Part of a small language model's weights.
Size: MLP 896 squared ReLU, vocabulary 8192.
Architecture: no biases in attention or MLP, tied embeddings.
Each number is 128 + 32 x the weight over the matrix's rms, rounded and kept within 0 to 255. Layers, rows and columns count from 0.

# layer 9 MLP down (transposed), 896x224, rms 0.0555, rows 851-895, columns 128-159
[[123 144 149 114 142 143 126 116 110 138 132 107 138 145 125 130 109 115 148 124 121 138 143 134 141 138 151 115 143 113 141 116]
 [118 147 153 182 166  95 219 148  84  94 193  40 105 105 203 153 105 109 128 151 134 125 140 126 107 168 152  76 113 121 136 152]
 [127 119  96 126 157 146 100 110 128 163 117 147 144 138 118 130 104 132 148 121 139  99 152 137 153 145 132 109 124 121 117 125]
 [111 123 135 133 103  91 161 134 111  47 153 146  99  70 138  30 166 126 132 136 109 142 114  73  97  93 146 166  47 156 137 128]
 [165 179 113  88 150 177 137 142  75  88 104 113 103 171 127 130 100 140  76 117 139 125 124 111  96 126 176 138 162  62 182 124]
 [129 128 134 119 130 173 129 118 104 121  78  57 130  73 189 162 176 116 111 163 135  69 102 144 144 138 142  96 135 136 151 119]
 [ 89 133 142 146 141 178 106 138 147 146 127 156 184 182 161 111  64 164 168  87 114 105 127 182 152  72 203 136 162 164  98 123]
 [131 113 131 121 141 102 146 124 144 120 112 145 139 156 140 119 116 131 151 170 119  86 131 115 123 112 139 107 138 152 118 142]
 [ 85  99 111  85 132 145  70 139 135  82  87 172 125  72  74 136 179 143 116 168 136 186 115  98 123 153 107 160 131 145 108 124]
 [120 127  88  90 108 148 121 159 110  76 112 157 136 125 136 139 181 188 168 141 118 137  90 149  73  76 160 153 132 161  72 103]
 [ 92  70 148 156 171 227 152 160 155 129  88 125 125  43  73 102 143 140  99 163  72  82  93  92 147  84 132 137 138 131 135 119]
 [175 138 144 124 122  78 170 120 163 185 131 158 114 118 157 110 163  94 117 123  82 118 102 141  70 159 166  87 174 125 144 144]
 [117 145 147  83  76 139 165 151 143 156 138 110 109 171 125 158  98 133  72 124 141 140  75  58 180 145  95 163  89 104  95 112]
 [ 84 158 111  81 152 151 146   9  79 156 112 121  78  46 161 112 113 127 182 141 161  97 149 114 112 122 151 146  93  90 172 172]
 [103 135 115 136 123 123 100 111 140  77  88 137 114 171 127 160  91 176 172  80 172 118 135 168 155 169 113 133 124 105 184 132]
 [ 84 151 160 129  63 102 157 124  51 155 132 125  92 136 128 126 139 153 190 105 140 155 119  87 100  95 140 135  68 152 126 137]
 [134 140 155 120 151  86 110 123 187 175 139 130 154 108  84  95 177 122 109 178 134 167 119  99 143 151 122 146  67 142 178 108]
 [140 116 154  51  92  80  77 130 163 173 112 111  70  78 186 183 100 100 142  78 140  49 146 133 109 167  71 105 113 135 109  73]
 [170 124 112 139  95  79 121 174 139  61  78 145 152  97  83  77 159 154 125 158  72 123 143 112 200  88  96 142 159 159 141 100]
 [140 197 136 148 167  61  97  95 122 167  97 119 103  97 102 206 176 120 169 116 153 136 144 113  93 173 125 113 156 140  53 138]
 [116  86 148 174 102 160 127 139 127 103 120 105 102 125 140 143  56 101  68 109  96 120  75 150 143 117 136 143 141 116 142 106]
 [171 121 132 149  80 108 146 164 118  76 118 115 105 156 150  58 134 163 139 149 104 122  87  93 142 123 125  99  52 181 117 117]
 [186 117 126  68  85 177 103 129 126  92 115  85 117  42  79 163 107  98 216 178 102 132 151 165 145  54 126 127 147 155 150 125]
 [148  95 158 101 153 115 103 128 126 144 149 114 149 147 158  97 137 129 133 138  97 125 159  59  83 121 121 119 124 105 159 110]
 [ 92 138 172  72 129  87 111 115 106 133 162 163 122 122  84 149 164 111 204 181 152 100 113 104 130  62 131 147  67 111 145 168]
 [158  80 124 122 140 155 127 104 146 157 141 122 138  90 129  78  88 121 161 129  94 157 108 130  89 121 155  50 109 123 103 113]
 [166 162 176 166 122 133 130 130 154 182 122  43  77 183 133 132 107 122 155 154 149 195 158 122 167 206 106 104 142 181 162 137]
 [134 130 115  91 107 118 116 136 117 106 169 155 181 123 135  69 138 189  96 139 213 135 125  85 181 132 102 109 121 125 172 123]
 [ 62 116 165  77 146 151 129 176 106  92 122 139 140 154 160 135 109 133 109  51 133 154  50 145 119 164  99 129 155 133 136 145]
 [145 105 144 145 182 120 147 129 128 101  78 131 211 136 102 175 130 120 144  72 111  77  79  87  90 127 128 147  91 102 125 108]
 [146  99 141 111 131 160  78 110  79 158 108 140 117 169 155 103 128 125 114 161 115 113 150 115  95 128 215 145 147 123 126 159]
 [ 91  76 117 118 113  96  95 119 105  53 169 138 189 142 204 177 172 165 120 117  93 169 141  86 113 101  94 179 187 132 133 154]
 [ 91 139  60 121 133 122 123 148 137 158 158 144 116 193 106  91  61 122 103 170 144 126 128 124  98 154  91 108  88  70  99 172]
 [147 153 116 171 120 116 156 111 117 153 152 135 128 117 125  71 127 154 140 104 167 130  97 120 134 144 103 141 102 145  73 123]
 [145  98 179  96 160  99 127 126 132 135 102 118  47 112 193 126 131 166 133 205  65  76 111  70  90 126 110 121 146  88  61 131]
 [151 137 126 120 112 130 139  69 163 175 102 159 155 107 116  66 167 146 128 124 166 164 122 154 153  59 130 135 105 120 111  56]
 [ 90 149 182 182 137  91 133 141 117 108 142 169 106 105 191 150 113 167 123 174 125  97 133 167 132  90  96 162 144 105 167 185]
 [116 100 114 119  74 100 181 130 107 143  99 124 143 104 154 109  97 120  72 142 134 117 113  44  83 155 141 162 124 112 116 136]
 [ 75 128 116 168 114 159  75 156 160  79 128 106 113  92 103  84  81  99 180  50 157 111  95 139 119 161 143  44 212 157 116 138]
 [112 180 106 130  87 162  93  71  49 122 147 108 161 139 162 149 190 106  97 130 120  94 107 158  98 134 114 156 108  97 155 123]
 [147 101 127 105 115  79 148 129  83 124 145 113 129 150  92 165 155 135 108  86 147 115 112 129 163 149 107 140 159 127 165 166]
 [143 122 206 115 173 121 100 172 105  90 134 166 152  89 123 139 150 115 125 147 132 116  79 150 114 117  94 121 106 110 138 116]
 [130 130  60 118 121 142  92 163 166 154 177 131 170 155 150 132 100 121 102 178 130 138 177 120 103 164 137 111 194 111 148 142]
 [123 106  93 148 140 116 118 144 152  99 131 159  94  93 131 144 120 154 147 124 168  92 107 102 120 208 117 111 129 105  84  38]
 [148 153 107 159 111 112 182  97 134 114 180 131  93 132 133 122 138 177 160 128 105 103  67 117 113 123 150 111 110 136  89 126]]
# layer 9 MLP up, 896x224, rms 0.122, rows 852-895, columns 128-159
[[154 150  91 120 115  83 119  98 215 164 107 188 121 106 138 100  98  80 107 144 141 134 135 150 117 163 132 139 154 153 126 131]
 [ 98 162 143 172  91 110 162 166 110 113 165 177 153 127  97  96  98  99 122 141 110 104 154 135 112 123 139 152 120 114 104  94]
 [114 159 122 141 117  77 121 113 154  91 122 135  46 122 112 178 153 152  64 131  84 173 149 179 196 119 150 109 129  98 169 158]
 [186 103 131 136 105  97 169  99 200 136 153 149 125 118 140 153 173 111 157 195 127 145 108 112 148 116 135  73 128 110 163 142]
 [134 136 150 125 141 134 127 176  62 189 143 150 147 138 169 110  86 127 150 121 118 137  95  84 152 123 116 137 156 123 179 121]
 [159 124 101 128 146 100 115 181 110 122 136  93 162 133 128 118 161 144 135 162 125 156 151  96 136 187 124 141 134 136 102 125]
 [119 162 135 189 147 131 139 154 134 103 116 118 150 128 113 147 136 141 156 122 123 143 126 117  80 131 152 126 131 112 166 107]
 [151 112 134  87 140 136  85 122 116 149 132 123  70  99 128 134 138 129 111 121  92  85 132 110  84 151 113  97 122 136  80 131]
 [175 138  94 145 171 139 119 116 134  82 103 114 119 140 119 124  66 115  86 158 133  69 150 160  71 121  89 133 126  94 126 157]
 [131 112 149 103 123  79 124 147  99 128 148 112 173 110 168 159 143 129 115 100 158 130 139  99  90 166 128 134 116 182 126 123]
 [162 117 186 205 198 136 122 147 137  60 149 125 129 139 168 103 112 161  95 133 172 118  72 110 122 124 200 106  99 118 117 128]
 [113 113 135 104 125 193 153 132 150 113 152 141 123 130 181 110 169 162 121 116 190 147 107 162 159 153 148 112 147 100 108 106]
 [226 160 100  80  95 114 171 232 110 144 187 158 157 132 154 103 114 173  90 111 171 111 105 203 180 149 117 179 160 154 146 142]
 [116 159 110 173 149 124  87 154 114 117 126 114 192 155 176  98  78  97 150  88 138 156 152  45  80 149 107 148 118 126 133  95]
 [123  73 154  86 121  90  88  82 130 208 128 131 113 109 112 151 112 141 117  84 114 123 157  75 129  85 119  82 148 130 145 140]
 [135  97 133 151 165 110 115 129  82  93 124 101 143 104 155 142 150 134  90  89 159 135 104 146 162 168  94 138 135 144 133  85]
 [138 137 160 142 136 112  95 134  63 150 139 122 137 122 142 117 126 112  78 111 127 107 169 110 134 129 232 116 104 112 183 151]
 [139 152  72 140 111 199  95 117  96 121 188 124  84 158 133 130 145 123  69 154 149  91 175 155  98 157 143 113 103 129  53 137]
 [131 112  88 144 127 168 127 100  93 141 176 100 177 108 150 114 174  96 124 153 135 105 167 185  98 160 121 143 121  85 113 145]
 [147 104 132 163  39 176  87 168 128 113 136 113 114 125 128 110 134 131  91 113 118 111 120 184 199 148 124  60 134 126 145 139]
 [181  94 100 144  96 138 147 103 104 181  97 155  94 109 119 136 107  82 121 179 150 112 106 117 190 144 123  76 150 123 148 118]
 [118 134  47 192 178 152  97 140 140 192 112  90 102 150  96  93 181 109 121 167 126  92 140  79 116  93 127 102 186 155  78 162]
 [ 91 122 113 134  73  97 161 142 113 127 116  77  89 162  50 148 126 186  88 152 165 134 145 132 176  65 117 142 148  70 122 133]
 [165 125 101 152 168 121 163  80 138  76 139 153  86  64 140 128 127  99  96 150 115 170  24 183 115 111 198  48 127  98 194 115]
 [ 70 145 152 133 152 156  86  99 112 136 152 165 121 102 190 113  84 132 114 113 112 137 106 152 162  96 154 116 132 107 234 118]
 [146 103 164 154  82 131  95  72 111 131 110 105  63 182 181 151 135 108 142 139 136  32 170 173 137 180 124  90 160  93  97 104]
 [ 78  99 104 118 165  93 121 151 100 127 165  88 139 122 175 114 199 115 139 133 113  96 126 151 106 152 123 136 120 121 121 127]
 [145 139 100 171 131 133  80 108 149 151 100 135 138 170  79 145 104 134 124 135 115 117 173 103 145 120 163 146 117 103 100 101]
 [138 160 111 103  85 163 118  90 133  67 145 139 102 126 158 145 172  86 148 153 119 137 178 166 140 133 130  99 119 139 163  81]
 [180 121 113 128 109 149 134 113 150 112 107 158 167 144 120 108 183 116 187 154 119 173 146 107 124 121 124 101  56 117 141 137]
 [139 169 193 100  80  74 117 106 143 161  85 159  97 137 198 165 163 162 146 119 105 109 101 161 107  90 148 135 174 131 123  85]
 [124 163 175 183 133 124 153 117 141 121 116  58 134  91 159 144  83  91 145  85 153  94 161 179  97  56 129  93 162 191 118 109]
 [115 168 121 113 101  91 103 124  86 129 169 120 163 153 145 141 153 139 110 159 148 157 110 111 130 104 121 133 128 137  99  81]
 [160 149 148  92  94 102 138 165 103 133 150 117 198 173  73 151  98 108 158 205 151 125  95  81 140 105 126 129 202 156 121  92]
 [ 47 116 154 189 174 110  14 201 102 158 110 113 154 150 179 139 168 130 122 178 152 101 170 112 146 106 131 131 137 129 141 147]
 [105 133  78 131 146 132 153 133 119  85  99 172 122 136 108 122  83 123 130 122 185 111 106 109 175 115 171 143  94  62  89 134]
 [124 100 110 102 114 140 158 152 145 157  92 118 165 127 131 105 143 126 106 144 149 155 135 132 119 131 152  80 110 102 128 130]
 [112 182 150 115 112 122  90 161 111 121 137 146 136 150 171 125 107 131 112 126 152 134  94  99 160 139  85 119 153 126 163 134]
 [129  89 117  84 115 127 128 102 117  80 189 117 158 123  79 178 162 163 105 168 163 114  91  55 122 147 112 116 141 141 109 131]
 [126 154 181 167 131  87 141 140 109 113 126 170 124  79 120 106 160 170 111  79 151 183 157 112 115 160  94 178 106 153 143 172]
 [158 100 135 161 136  64 106  39 170  71 141 155 145 155 194 147 145 105  91 130 132 151 152  94 170 171 168 116 111 150  90 153]
 [113 130 152 156 157  93 134 106 146 114 151 102 116 175 100 129 171 143 120 121 138 104 177 147 160 140  86 130 146 147 159 109]
 [159 109 116 177 154 126 138 118 117 157  62  92 178  54 169  62 125 117 108 109 141 178 176 100 166 164 100 148 185 117 172 148]
 [119  73  74 180 147  84 112  86 103 132 184  55 120 129 155 111 126  83 126 103 124 134 145 133  73 198 132 100 171 163 118  98]]